config.yaml
vocab_size: 8192
rope_theta: 10000.0
qk_norm: false
init_std_down: 0.0
lr_mult_o: 0.649
beta1: 0.95
schedule: "wsd"
decay_shape: "pow"
batch_tokens: 32768
train_tokens: 518400000
dataset: "wikipedia_en"
Each number is 500 + 50 x the weight over its row's rms, rounded and kept within 0 to 999. Layers, rows and columns count from 0. Numbers have three digits each. The size before them is the row's rms in percent of the matrix's.

# q: layer 4 attention query, 576x576, rms 0.035, rows 369-404, columns 512-575
# k: layer 4 attention key, 576x576, rms 0.0348, rows 369-404, columns 512-575
# v: layer 4 attention value, 576x576, rms 0.0291, rows 320-383, columns 512-575
# o: layer 4 attention output (transposed), 576x576, rms 0.0242, rows 320-383, columns 512-575
q369 099:442601470513545452493548404450546408487454508546518506556510422510495481557432442530436513516452460616487532430514490540435588521556461482501479470466450506455525444572557482531500557475488518
k369 100:497568590433556464559432512483588490611534502537506433488481494608507484442632498485547575521511487412475440512564511517533438511553466441611485523492517447554472561539487563505483450556501451
q370 097:520476468479548510482526507543491472538512433451516477529546469520359530518440470499440381578484398531507521522499515430515569506550528583469475595472553475530410510506460495473492502486512533
k370 102:514572435470622585553519616399527458401407535482494526505416469491457615469442595420555581489570540526479422505521510490501453500434436504464514545451461494493488543451443575491548464591459433
q371 102:434522556487509477408410480451542528497532525468494529449478548467486463533471551435471583466515456498434549503450514537515454585468503582428538534471550573520572505535452480578561504462433502
k371 101:516426454510457467626532415546551472528508584545472559528514469550566508493434414503537543515493467439550544557540419424542456502527531479601440451542485405537573494520574442486515566541532533
q372 096:469453502570549515453532509504552527570503498453531535547540522500420570474534521474530402546499452641505603518461488467540605572500500534467421596513519425549520455480469496541481492466502456
k372 099:474504520471524535516477532415465493436518490569453593523431393482508560468518559485594505544596507410604428458448432575426489488515449519583498440490516568567509503518478520559461480543528456
q373 094:424577494445537553500453528456492484494527502551543513438490445565507458481545488454565487529549518520450553537419427514612500500383491481453664560556456536488457456534525401413548576542475520
k373 099:505472505543391543470569427447488519524496547510473538541526504541473510472482565550574555424527522451446469467568483448465520477492508451494539474467547478509560606522607453466585451464477464
q374 095:518514547487519487514420488490464438524476462395467565446416520490577467518532478431455470532520478559485550468516483513451531579546531563482447419505559592536408462464602484486501556530590473
k374 094:503449460462521562551469522463492565434573492596509416500546498417480456515433433538540489454467473485471512560518451390470507469465477439533525576520474511457580514407536540481494526514560482
q375 099:592523569518471536509461433514540499378564568497525451579440515472569498486482501509517422483379466525544502498509537540485413520537450486482557476571460526493480501456483418454487525381477512
k375 099:510502482465499450501551494541427501546457396420465477478502518591446460525505476541497480619499478457354618532489438444494484518434494490414520553550504484511502460464528422413488526484570477
q376 094:493411384452664466569505441443493498613488553425564495509559434508408556414501530524381424539499473477499489452504588453522473446507576599538459464561473526527510500498450483587424506543521522
k376 092:495581543499456533511496521445541477493567490519542532511571489570453566528500535455503590472496488488499395600515603547497534467456464500434532459527514536527485513510563492446646490406466477
q377 102:515465567508540553509523523501595473479467441522571470495484485492522397624406451448603510569489485483598585472453482466524436459531469537501498523499506490524537554551470552462435486471511459
k377 104:477506438461502568476530524490575490630469606414543487513571520500484576462615558557399580461482501540384476448532548506494501557510472520510452476507547440493483581536484596495489494485389651
q378 100:499541506434561480561416450533423526502410514443489418495489542502518513502489492503482546528436488569462489413477421456551457533417438499494504497499479542525479544549428527456501426515460434
k378 103:521428497445524576472500533498530550621483504478511664436485553417515513508564454577513540516492537544493495522517495480535574523481598565466492557387517476467528386561482540500492492528490517
q379 096:572507492529533515508469450525570477443503446501480466462565432493436456521500424564575425565509398605520483475452557520551559533547415615481487412566519606503468499494432485496465492544522526
k379 095:465409498391528573501450618416417429570526531529454528503448437587475554477575458453493555523489527438532535538492531518477581515569557403572614521445490463501513564498564586489511515567535547
q380 095:552554486444530445429496452404478465445498526567446548546512460446491416564525540441551556500510446427614462556450455482446451497467520496593517469420549527587504523466500466468580510503450511
k380 099:455464563542504484519579426452570523590518454485572433459613616586484478483436416474521467607512516445501561519441463433542552482488465475510412560619444483497464575545562461572526448421547650
q381 103:505515571501548609488519461434457517547536569549460545490525495532535492474400500477458435489470442499425425433560542514416449642522376625534543495479514515543439501518474546436514496348526469
k381 102:506535451493526453552480503485499407546489468440568445498533542456444483492505522584480522551485441511464610527426458453550461465495479516535438565423488596492474381481436492443484467576527513
q382 099:453478526413629439513613477445522554550475524491519518625466546518485616425474414571475451631523587509507526544533546506549459536535547480479442545541503569506561597471418563481546416532578559
k382 102:523512506543421465520466487552510497459535525507519566434431532486620466504398547508476524534437436475533524540439481558439538526516436552572417457557523441561442466463593638511516567480343451
q383 102:504510585500485463551527471508489561554491447544500450549419461449526422499456557505427448490442441475492506508465515621458517500541547525465524460527484576521451473498567530527573498538448528
k383 099:494552473553577440486492562552525414570510500452563488474474516578577544420515542413517519514487526458432586568512529556520472522490575518578491475456467544609437519527428518532469498424600459
v320 092:477402497528525507556490543475464483506481563505419574559484497526488464409553554534440553455585509501625489511540472531546528552478375530557531494439555521528534585434429559468505476516568552
o320 094:468535577479485424475514448589505621501564409498467577557461500438587459530442506477414618472531480403456515476442518476468605591545507475464492501570556474486431473502518507522515485533488550
v321 096:492509499629382474497439544506458485477498451594482596413455536511616470482433457549476448464523561568546490519515511491489557522522489608431582486568611493485556537524473476496523528540474528
o321 096:523481488508450494514477525473537438601422452455490648447531472508471589557588475531473500484465447452525412485454463520375471485500440471406348498486513555489489545562498447571473417472488482
v322 101:476515487488506461514505517555462474393482516510539510433547563553445361576535489469450509558502512482541564503638433467547532405552506551493490530493545480502518546495484527556463617516537564
o322 097:508542423426435515494501537556454370457497544476609524461503500481488571462490482587547532502558368534439469448536492509425477556527526521429438496499473490572408533415473457548526473546422467
v323 097:415511497504591556415508419586492497398523560547588471456456471473501498565517500509471493498437472518530487555541407419469562421544496490497485543580515459615478458480481552532464471454492489
o323 097:553445546423553431453503584547576493458492554553526483552570479494452461473479448540499430412502416600465486524437605445522534472490497584542540544465503479497497495450466563521486524527483498
v324 094:447508422500513524584430563421479445570464488472432425449458430443468494485507490473623467541504545524457497417451523488566497507541529463539464435445616567564559487558347477516488502539459444
o324 095:454467389540519518439556476500487461498549457432448382480430473491400490490574414537399485519575484480471378530447450537505498539442502521509454500509526393496605533501532485557492461446475560
v325 097:427529491395517544502481484446509536445522562504421468458480513473544501483525511495460499501467539482424572531491455452583517453473565498444551503501515537521612567553571486545547530559503546
o325 097:597519501511510452465535590572509452464477468466478495502462620482370388541456468399509488413451607571417507465481524536457475465522492547554545479495455605546502527555526576613520378397524531
v326 099:532530427457573484534532402615527493431467425448457477447397513464469437545575526517504446508461552497447445458477504609572541533541409585554535580549515433409540470450497366487556493491488530
o326 098:506593572567477510472451519481514469469428544497495500568583551422489424560552526457427432495450468469496587583567525485568520482497492528421500577476537536528562479486494457464519535481543534
v327 101:509492519532439482466428462582399480551564501465461528551477472517525428527451491540405471534424495561492496483469550508441509533544555522611490480499538523571459582465555378522520591441473495
o327 095:480543404502428539493552496508443439559444499533494433537501423394571528506495493465403493508395452499459496529542479538486463497461485431491519505532507503491498479493519458497557459548555454
v328 097:495521506498460543551487392424425544529528478522511445490538465471574521490502541500377544475409516523506493426575542525590401584513556490536579568495525540558479549479495509544450538532462604
o328 097:578386514558538480483445480550475537497555461457564539502582512582440536540505517591486436511511465442522526491546539520542511477464505581504514515483520396524478522541485554600449453397536512
v329 102:458540485469497453482538458550487471510449467491581533562491609477426474474475605524496548525462507441540493485468466422450569500452516508527496479561509521455559524504439576511354557478422496
o329 095:608487570457533507641508520487485456497511472528545475459544512414520508588558520547446507525469421415427434477556531443491535546515516626545501509520533510483451488554485519428527469534463531
v330 101:539565390507507512475517484509539517539551541519499409488547507525550468463578424487469453432523562460478488537466481454517454563525397539451459562511506489487527526538513549552368395490407342
o330 100:536515536548494380522522545547523548583502516526549559502550579433592503429446535457502475425429486517540485539496449417581483439478549413522460493502467449484560410579412537496573500439480560
v331 097:518464581483581582486492624428505464470556564428552512388450484584462532601552545390478447575585418481413526417477505399532428551542520426475505503461504420575540488524507469472479475521582540
o331 098:423364519496545453461401504439595536524494454538485572476504464547504475497498499455546506467566511538456454542465490482502505423481421497550457472527593464529514440458515484542507551517546488
v332 097:466471518558446613619521427475504499519506423539541513472362487527454581503516443564636559465459517590498527438523508508565495484530525388483458474545442392479542504572489542455550531515533497
o332 100:440479581517501465468511403586484548543571527492477421458494449471552467455561522579562474552579585420568531427452610469507446428551401541507526543549468417538494474407550481498428571519503379
v333 102:501492569565526414529476544527452461447374467556521622427477538509453422573509504486523448602542458417403509550415477543418481557522514481470449447499456550493494493417532466475535450417478436
o333 103:566513500463603460570561537434507523500460525462483457467586466515453539507590532430519476509527488456503430508422534396533501430455488467459531576398588548532551547495434510537511464509507551
v334 094:438543395523501573506475480551532502553545531535462433431482481473479512577581500518536613564497501573524426513542470509504470437498523536453486512396494543520486517588492531490546459532505468
o334 096:489527562488516430568513456535467530473558451445548564514385555631500443503531461496468613523487531527495543506454500404420525460555467481466495511551462516580482395504492502482441505556475468
v335 100:485524497506524593466444446452475542487408486461554513520493501433416473504486545509602465593555473475457467480579379563483423487526381441497451494520482448510471438464416463532577484549662523
o335 099:421470476488446402484563413498482544504516491474514550549469503566557497511484463513493448478434557554429441432596516469614446439483551513639518451409450513563501484591491453545511555507557477
v336 098:495542568524392492501398542583471537488475490505583495538635488524496447496444543553440491487577479553504532424515573510474457494489449542534439531455494509586466503542567480517487360436512389
o336 098:462517638576523413545487548531631530490436500528502509450467437546542565473460591529530541416483505484467592512410411554503462470409513565481414536531508484518442500490592402415506526503461466
v337 098:567568548467571570583560475441445526638463459513426529460486423527506560459368500545489490510461513535506522450491501430469492510523565548500576485566474560510443456493519519463458487468487499
o337 101:568505539496519536455463456571511425615550439554477427503500502484485455463511458491390535605529518432449469410544595514532513488557553543539412506540471445478441514556572429444490556499416504
v338 095:537482460404431483518550511516550515529503464469492500504545439487594470489586513431397437511478486451497573424571550490463618418535509552552430491504564493496563438528519521473521571478535497
o338 097:508519485551511391524520487450544569526514548598529562421435476545483518599512469572494476420537531476507508536516583497410467500466537480427638527522433498541579454575540451426497376497464529
v339 096:433477495542568385490514426531492537480455505411414494513660469493494602512579509454499532575579448468596511459586507460545575435468525531468569539527558513486592473493565516483486441509533498
o339 094:435468442455483485448445456593483454534506484479471511456491534496535474493413562513479572634437454482571537516539567538563563508494575564483523387579493493469416412425533515471475484425532497
v340 103:601466535485485455513569475554418475493509548528494473534534574428564498553538465475542459411571455456540516553511571502546547611392538521498462472452531482446499436527539512420505538443537525
o340 104:520507512536544485542516516472500566415561587475499424493547566400464558506442474477506518469585473433581473545557446520462530600411490520412534477489574512419517528468511485509478526478559476
v341 093:544520492440522400460512551412393499452540499502456486558538500494508515511415441504392499378482514486536522538468482550477403546573579430475478433470503566522454518494498524416465545516523540
o341 090:446458431399422577506459548503436523464541519489490605513501546540482524525507435412429500531470519462490472492440453485430493447531476551481486478438451522490558465581487386374450518423607466
v342 098:518506530474487575543475490506528563409482522574450455542467532510501497545578485486455529437506518537418502445477502429528512532528487462557531619537450473640626550490480496532611532504432624
o342 098:409363582459478461393437568532504500462523577533448606515435563481510529463462519580468395488584470460560551487368452494491541449430463531559533402458384454509423416615512461467568511409524494
v343 090:510469522463505590446483519504513565462510395531476567489562525482505506532444475582536489492498566460622498508449541466415575494521520421446543462463507543530514569531406454579430463506594437
o343 095:530385476594476446545508501504545493423520494483507501450536532480646479480442480506455487401426387514453518459459552496471530491447438404419464549495438484491508537508557469555562528499545417
v344 095:509442441517518523496445495449461428497480491450444519496424444484477567505407483552559520524540461589608488484529512451549514555473582543516474535450483437583563535508539520496539507613509517
o344 093:468536504482568543499455439475560603474536460536499439506491548373555474501472437549564493517533557425608469568451589556430518573531497567461431529479537381486558543453571479597445494507549499
v345 096:476613557382479501444514497492449500506479500535576532490518487519477435512423577492498514532559534583564552523429446489576516525462560511478489499462538547471495473429426485484560501431525411
o345 097:494450517427456442556492512553473509555417577467494567531490454563447533484540533479534433555500545538470544462436535474423497538580477491439486421471500502485467550433482492475430597585470437
v346 098:440463434630449461537483442533504532526539516587470526526439477565580599584458511538450468542543511535580441512521479449544457477486449539507469550474501507515489398546461490475578500585552480
o346 096:538534524573404486480508428546430502545574470495484475535548442505464530509442549551457496523474532560511522480420418463520484469515450496481487517649475522485491492445490478433503483481541416
v347 097:479522473523524468507463519566424548570425445431417573493513538549407544502459566457372514430488542532533471533554479469404538516503537569555397579487531506570458467420535515584496507498426460
o347 099:499565453534523550552495425522549611533503479474501540499559523424595563454495467441478479497559485545570462494465541487490497516488496486471509444378567565527491571515441449503514488429435516
v348 095:495519488541386470563438479590409464491510522477495513590358458435470537515564534492590416495586437531567388509398525577470458523500424468418473454491544422398569474574554566401529561538501426
o348 101:488532534559476475460476480440539547456510565484517431588527494463424526534555522480450553595528443491387556428430471459487572521537492384465504566609595477533439469515461513513412420498524402
v349 100:475579531487479500514612513391581545533515499492515410455477518550519486429490485476492505488515493513523549468516474445472488415408556399511533495541544600409506433521605525542514481476517459
o349 101:502470438477584449532491485558455479442471514466438531444528536485507516482439477511530548573478466432461577478553523511558457496450539465488495574498520554421527499527572502478538461428410456
v350 093:486427556501489591542507388518418491526458493594522458456527522521582444479576468510457494506514490490472391533443526490407590517488447532444507555501461365452462471445609492437505504526447498
o350 099:529469567516466458469495463413490437531380486474398477538546451525530603549483558523475596396530502478438548530425480432398596472565475504412496505453550548490558458514547425522491441443430486
v351 097:608555434477542558421493440481560547661451549588452399544463482503492530451562538479556487485404495441520473454491542446551517475433446446510552546490484470528527551521525478481578466563520489
o351 092:533453489472474394427570500498494665486536492458558545493442568631511481520539426580498498504482468449459515464450538554465575423583508503450550498525487458530487447457519473444497434516571572
v352 101:458519471573535566448473493492586557502502510462467510492480535536546531456506476497489425450439456448493454373531496419499496480552441577510489521477549413519425531378489651513567593508484527
o352 100:554572522477444482487419421437592419457479491455567565601533550468457498447434577540482489548474483545471556566484565444496514525554453490455525490478485496516416497494456513536430515460507574
v353 097:531488532373463492452562448423472485591466447437461526437580452473485488476522568473484489497428480576537563571490519453517559530550468606503568432561443566471483503401465555435553475441499550
o353 096:504486509469563436505472406476491492476516520535499507450533541507471432450565534516443460504513484547534390563630481440517496580568501583605570458592587495508513448517398503551464517500474607
v354 094:535502464474547490513598484518472481494406463476533528461504423505531565519473543458583535535497468435486582531541477527435573567512557435596542516427514367481528507498476492448530487434476489
o354 099:525554599433470581502493520428485607486480603523498506448500488555510527491575493467594465474570492589513418583483545373490553424467540473507549471538578496472573571546430471454476559467553494
v355 103:500438563475539486519501494567501463503480389485531550504530478439575448494350513498525612627572581500515519543475507471488536485497547511445475398400490487402479476474448421523552468519475493
o355 102:473470517465475452502532537467522556433471479553571405487485459579532532478567532535554533477397542570531431471570472479448488474474493551499544495471530611475525509467534488378541487559417556
v356 100:485472556484537534539557541505458469520449475471542534500482513480530480569539508475465568576480510486463581497433541569534407484532549559543517477533497633480490484435514529415550356575552466
o356 100:561542487504494592591554526408518615540558428505517465488492563487611491482525447526498541428491571530547493509506454541563513453446529422554538468511600542447469518400560562553484487516466592
v357 091:474448504454465550496475409550509509440589482485501452594499438493564469620565580602482580368462564590516578482556506510469502457386527595476448466555468472494531557488413472549449499500516598
o357 096:543460621443499457523521467625507493556564438544461439508467545498467467529451509586550573525396470599495627518497489494501578571502465587554537415463396473478537476503530433514483508502589440
v358 099:559564434654503532459386484634404467578487508552561448510510456491406481555503480478516451550509559499560468466490554503474473457469523544475556479501490549507499530486580510442539545473460453
o358 099:476647439472376480560421452490503471468498519485488410531595452469568439577538392426429514487496585504422497464481468489536587535569478475490434464527497523450439562439421454496588580552515454
v359 099:483500494427464497508502511536534474490477510550466596516557471453398437574414429555522459601471460534514562483437519458493477427523489384479496518549536509528556533468407479539500483518473438
o359 098:534381466514545418388456562591486499534495583436478591521446443448506457458585480511411463523504517501496451513506512497494534398522543568482505501470439397469535525486463516478468482527540496
v360 096:582516550377394486482508503493516474486551454517490443544542464539537446413458440468448509428572497572493509448573519514500459537482558539460434548472528445498502586480434399556453465491511539
o360 095:526451417523591410462463465493541560500522495492537530566485509485506401419492491439538548530517416502538385417529583417510548501468469587496450510459435431557471562501441550448565504415577479
v361 097:556445460478417478540486533447425540490429462526435508414468448451586487460526487441561484483473624496517546532495544476505434481535480520473609525445537503392411517443455507510545473554501488
o361 098:459396441549518530464501540507570474535547503374514522472499523522502463394418599451524517511530436470525445549487580443467413504464548423512484512461545485489459511450539547467611477540574551
v362 095:472502567610471567541499529462462476572553551498483503511594456521454509443501415519397490452596522556414584515478428495592485493475568538559408564460521500483462477570516442596418439569509492
o362 097:514442494527491519560559396443513507594508520441412470455536511479432526442459503452563455517475491534496445465575480534583517420438549491522443471546499424474499500523422439518496472492575481
v363 098:434468578536519530496505552457529538552531459551466514443512562528436465447529444575533482538612543412509400405530506462448473553534578515481510514481544475422551514540394506491504482438505574
o363 098:483532495630491468549515541484499535546526472465435558524487601465422581515487489446519546415489432546548420472458419476568453473443531538481502522444449484487528460455550499540615547467486530
v364 101:440531487499516553512441600517434480518485455512461506413542532456446498559449460482608519561523507482471571474525386505462462482516551511396587465538526503526437543494594410458497480522480473
o364 104:382455385494554559612540430452539448484465575466532476494560496456389498455578447485508394425488462497549438513499498506513472633435561481447500473543488494537545559473475487472560568484518532
v365 096:607506501493513538508459525549581466610470529437440487588507552467479549480487481411460461459524530518461499494562482426467596492460363557542501500449534474526499501554447621491471480465442472
o365 094:489575434457553490443507484507512451479434562585581453517487485495599485533413514553544529493491448546392544555456522459523573434538524471502495484473507441467430412561382460465412559428473493
v366 096:537446517526497528524465435464421531488456452478436574434532482513544545458480530550581508557576549543509509495550391446521474570542506426480592493510448526489498559482529383448455513517501549
o366 098:471524375577541513516532512481478446513482573523506550543509477437455506503565445462413494490526434451518514639548414570475492524465502488575454514488523537426502550486604498550506605556469559
v367 097:530510577510554576478456489538515487517428496522534483507484562572492425538520537510438468510550539479536422563440469482527598522474521534480518540531525506382568494438434521513616620557596489
o367 099:456518486510492538531492548521481509485448509513469522514534424450534594489630437439386444562433550522472574451532500351554530539556447429462485535485466567514494515356440449548468597539535510
v368 092:469457607591496445518516586523522491522460506556533575503612469511444499514454511577418498403471528507576509486566516438516457490446476396547474510551430472484622427588527569562545490509528422
o368 100:412541552510463493512462523569533647496545517524566418541460528566613526521522480510570553468542545468443545408465528539451453549605544398444556527532449486409567465473565427455510544566505541
v369 096:515521490531539526456567484468510499522577439530471445507439500573496444520462450562423575509527438532543538504434472528580525492443585485477492493460642543454508439476472511512529580536480419
o369 098:443463493502527359516451495560477555472460458491476570437488479481550524526560540420591485458477481524504536560393594555578499475444519519440595494458529451483583369509581452423461537427466445
v370 100:404535499499459514490474507465477520449457460553557481502516520567429395574542496492428505476581478479548495493479495512470451460459577570463518527447576597573568461535510503523361451560582490
o370 099:450417465378560551468413556456463593485461447585461498493580364459524495426510451566515512500440479491492389511470627528445487490497500530516505458477572489478469543484460496459490395410473473
v371 100:530513493428468510491502546441441438508455433549565488376511555450447570503402484481578567593592467541528479495526505575491564448416505492470509459471507604495569429499453499502495483414551535
o371 099:491537434491527495499514506530446512516548494493434473516479434546510556418510441416497488473532506536538394593481492519503461550526461453520471437433591430520483550415505593466547459490391472
v372 097:469547452512520457557555551496454497479536576527533549518500478515550561461460493578617491528526482422575531462494468498493506494612435514513444534633596446530467450528552523412621361470487576
o372 097:504580505486443432510452467500499528550558528522523492436614511549584485541524453525538506557488575528616455402467403502473526453400538464452424542556514474545484484472563422453494478508460469
v373 097:513441571421457606519481539467447543433498504485541588501498524412481620511532499416535534552486504486474489569440476513528542518549494468498468524432458509523511573524506498417510433594500565
o373 095:468488488438525537507524486474463630537443422442549556504430490445525451382423454447559588422564492576555485558528563534502609404523535387620525517521555496405438564518509533456526496493565495
v374 098:522535510524529490475429525508426519388407461489488485446483473574484592490502461503500476573424470544535508486568473449546551447447482508471459419574453578533589508568457461429522535472492527
o374 097:494501402418598539515569540465484474466530625553521489509568442456448521490523517607521461467514606470451504530537509509430588482508488487619447571567490494514511481445485561549433536528516498
v375 100:489549547482537398474570578549455515423451524519450508511588479453390464457378521538487428500495525503542487438446499519427499514531575579584383509500545564409474481527513515517458389446504464
o375 103:528579513473547410500493498509490434514530477526494533429463567491501530478466561408522544529465492485577475403489444477431420525491516437564418541548566555538550454493522433620505598497471557
v376 097:515545429507534585531460523494473530484531442383393526465496490537461573459523468466537515546557449591474522404580538514449478482541485553482440535486529473496456451477565432585503439542449624
o376 096:518456418526518532563548404488486479444562453456477543538471526520446480486514506396559386479501481567593349512501563516470467459451431495582445511408441478500547503497482440585548525409481491
v377 098:497453497480444532485439596424483511465505450468472516515607541521465527472480558457453556477409458609475471436555528478548485442475450590497528496550537480521497474475500497463438453512531537
o377 097:561416453501413433536506432602483451443490472467489438515484575413486551502463496505558423511520478366461440514551557417476405481507449625489516499522497516535488415504479488483453594404478461
v378 098:461509445393566606486420583343478580515477564507474438471480489516563524527480516495473519534413472575467557378618523526484473416549452486577531466496489407491478521514494503597436523498485544
o378 098:458430431562494580472551451533449451549482450445426429511400486448475567488481517459512491519485417541508428561550613486441557528551507499496542473397376559383446484564542483521522476439549519
v379 099:476498479452434494379598528502380490497457523462525526455509442445442533545553478493548495483542537549490497519527455417459504460504598454601445451499505540479505523525400483578473524418541528
o379 098:578394509478569538539559484524498572540475421494416605469479521473532533487518458483581529560515442577468394561422566515464475513537516457530492452530461568492562512484476534449575483529536601
v380 098:500531468583476509525508490487522434553436532513514454471508443493563543528615402510537480423616529606491458553533493518576432500542478512504441496520474459490405504499522434440486465586408454
o380 095:547552542477552539470450522545547494512542469563498383560509452593487458543446505431433545492520517523445480464520526415444500480529501508541544481476526521471560470447397464502512545595534429
v381 095:508504524380554458531536455550505491483465472511535539495479422522406506558588489543416483474523549477461470540424451515485487529504456529572499485544595508516560528508470516527537441525501529
o381 099:620452591518540503518449534432577549522449535596591449482499577549576513486530554467568441519420555494572567425503477471513540446516434517515446475513505489610472488539455497406508478475537411
v382 100:423441490502442454551496486516456495557508467510504443589483524480412513512493616450506424523467595459516514458483429429462495479437402544501471473428554499419526496441461525489528600491525481
o382 099:442511516428449427459529533466602526524500498455445445489502573471594461502434532498546564474451469510415469533456505424500481462570490424521502419535473549485504528496534445554547559566545461
v383 095:440528533480535443435479499411480515489503490527635557445568551553353515375410477497426549627477486555552441527486510428487453542497475497438472495496479469465574481623483547530536513482495462
o383 100:613502518444446416406622501573499527500515474482523476431555458531474504456468495460545501546481472455468411499493561564530402435467554504563398443486565537499498479546584507497498591485484508
q384 099:445632394372473496534507477554613482422459475522487487427505490482509530501451497532570499501482444519589516455569433562513571519526468482491574510439556418492580511455492413443526523522520516
k384 099:560488415477540550429470539483469507538543518555446422528458476541461556472540391466492541513431506573489454449539500527443515488457582496459458504539468482457423499469501474578593543508514371
q385 108:525544486398458493626584552526533458511477482412558531521543667563497469433510535586455498514612556435475558555506507474513513493498530447592539526485457547476526492613428583483551498479373521
k385 103:437547544486492512498480506483628463411528552495490507468470534539507533529567473480509478568452473492525488449422533470448514560536550478435547561474450531473406529463560459460550439500539528
q386 098:469531480332496580497441489459458523533467486445458455431467539558556561541555538507548554500527623507566463510467505474493526562465508471464458503527532541489384502395475455493468376501501490
k386 094:501553417436593589488428579484548449493425491518574415472580487487548542584490443423517501476471568588481438486524556534494441545471535556420518382371451467471496448548433529522451585506458525
q387 101:475536452503477524538587462544444507539479548484522489479469544541506503492472506515534541529542577400418461438486567456457512436466432545674546488528541472505514488534569531457590540475434561
k387 097:517509420474439494474482486486528391525531416488598462484523574536440613512447496501454503510474488526518427433492520546486491488549569525483536519426508519593437516475487450545540528502543581
q388 093:627538480490482500503521494426460578437562472571578492481557504365484514572457524465442511473431480552563562539562483472536502423540496531444492453461454456494451534553465550496457502498504489
k388 097:527383557545542422517433471477437556538513516537503516523503510478551376538529486544479501479566458548531506585445500465581515481474425505548505419465499492470510466528544505455501617448491517
q389 097:468528570539546586499456546589481555524536434502503417437500471535435549508514441481487513596515465450543431478472547515475525535464476507378393509494448575515394532412514608545474439548606422
k389 083:544549467488487502543404465517516556413589408561525481588530535466598488446490488504457445470419532592485533484517428554491487421578467507517529463432486536457483439552576453433581503433373480
q390 086:406367477594480522451513476592548477549488471504419436454399474556550490542569516488571469507513571435476450447491564504446510530430431438593561484504537491501483435448565453479457503457541543
k390 093:522562558393454550465547473444533492580519484530432469447491490583490571400500497408520508568486561459381510409520464430475525570457501516477470549593506515567461543426529416536552474553523564
q391 109:481501526441481421537608468521494468492480588522462523447485506505452558512505545529508466505511499489494491545475479519492562474492503501523531484489545410466610481552548445508530504476473549
k391 091:523571512407536593449438527465497436488409487433515488529464539581563531599532514511491537469449512476493512382462588439487579563521496507407434512520511524552399497432508524460445494490458540
q392 090:389512503447414509519530471614495496572509487501506502514470450510542558470591480511544539487453546404507514376481555488471504506550564454488596611533530448501569445564456531493501459520402554
k392 084:394606566571537485486567505478462424540422492385450437368463535558536552462586507423528539589512626494507426481494516467469450537577498541528361534534532502538432567422580464501504497510578500
q393 101:523511506505466507505490424453558562525525493542533494552514413451486438505465536526435495562400439524502509493453453509517522477614482537509532505500461536486557454555456459528478497554507447
k393 096:485463513596518442469475569472475581517567479499482479509486480459572487501491438575548463502468488516421493543555491535613461499476435494547483525564512500495512457506521531466490537467508430
q394 097:555540479534480472549549529493472505496602521502474566558547558416487536497433553473493503509445446485482535535504426427496465467478536548511487530517484499562618518586404487463516366445414483
k394 092:498443510453536400481504529599556575412455537597533501562485444395483429558485466576446420504538395630613539514498561508463484401533431527589473536495400474443570445483544539492469499482476515
q395 095:492553482523582582464488479503455515495480493527428485479494514497518467458571487533466512514568442570497461479438520449467480537599532517465549580463472598512489526451513489482452531501524453
k395 092:483443474621417496477521385551494477492603452509488452485517453536504542537489507405490443557493591498494455523494441434518402505521471478433431523503465442495476589548530472574452544407508572
q396 096:517554423512545466458451554600480482536507531417383441499465544606470498556530530473408472544628524413496502452524545583425492541412443425600440498482468585525409497421612511515523526520575519
k396 102:430562453429486446469444519498530409455506543440461444489591524602502508518473532480539497464459604460473495458501517441412508485530454495415501527464555540576453487451448480548476477489496629
q397 094:488528415533447509465511543491541517606465520520451502464505494530470439441500409501617563457562515398502449479478548541509520511418529422533543528546533456530579469533541475479551497521540578
k397 082:540547504521503535489558512482449464510450509372470499490427560552483521452572509512569541489446450433407482383525557507525508546418455480440475475541392503503476537472600477478400528509458450
q398 093:562510478465516463490560564528529595490564494527582478541581501429438459495427476548472536491520462531523548514554566491490479433472565506444503506455511480552594530552524609523484419554525451
k398 079:559503467536455523432518479504469558490511382471588476520492446357569379475444428587454418589604470519555443601568453488520520545470467528534479500506484495483519434527490513557435505493470485
q399 092:561445468512482590451417571530487484519485497463385427449536533523515524497502490486452494447612542554475543451498524572548476534492380466500520450434482615520474568467501470516460485499472462
k399 101:543621505486520513479479460501563469574485528503419492425510548554586561446463552517648588461451544361357514430489446485485473614463488448451460493500507418485480457502498499506556464446593528
q400 087:499450544496595459443457497503391443479474591452435511539575525576449503466523490489486479492634504486407494486472523556552485505433377583503440492470527538473551569446584504509467422511518501
k400 088:400536427435505554531465541529540433537512550487437495394528532624482573525485577399497583554494566483511553450496562410417575549492500499412458507514507498529527503445392447496449471482531577
q401 094:436493479433448457463507517503523563506523446528506525497465384534481591371525437435428521509554474444532374458519520496562537499525596490532458495432445542543477501547443532513463460522522566
k401 085:475580513578518445520534471507498500531475545525534539523518567528562490445488498456599451465490589487427546553462555475460392511460504536485570445547574579459492526492519521429568483429375566
q402 090:552468489460479474600548462479558491511550499492438559486424384430535534449459492498416518482428493563584497551439513528531484455485578496513511538535474463456577440571433553483535486547521550
k402 098:610479497548479456393535502574528561497527386551534591498569540416455497555509432566402451515552399575527433637524480467564531533472478531484499521476462470498512396584517470503508574540418402
q403 097:507439560444498497565522552353465511467523510555474469505520536450477498468490526505534455490510496596464478463486482527556505504466465503455450479483491518492526533473437543572484473502506385
k403 081:612499457426455541549457598512581544385536409594525541547526386384458477606483493534431519546493497529647529508421547464411550478509498498556533570430485523497561471594409495501573537418430554
q404 098:448432443518514471489514461545452464463393614482531553595504523479479550516508480556457431616543530383429496558475521506483434494474482539558403574566532506522554611484549481447448463534467503
k404 090:497492470474516543497488466456555450459454493453468552499487516578492539512520553437458479492459516524476449474452470666422535530495506467498492522486505582527471471438492509520457412594472580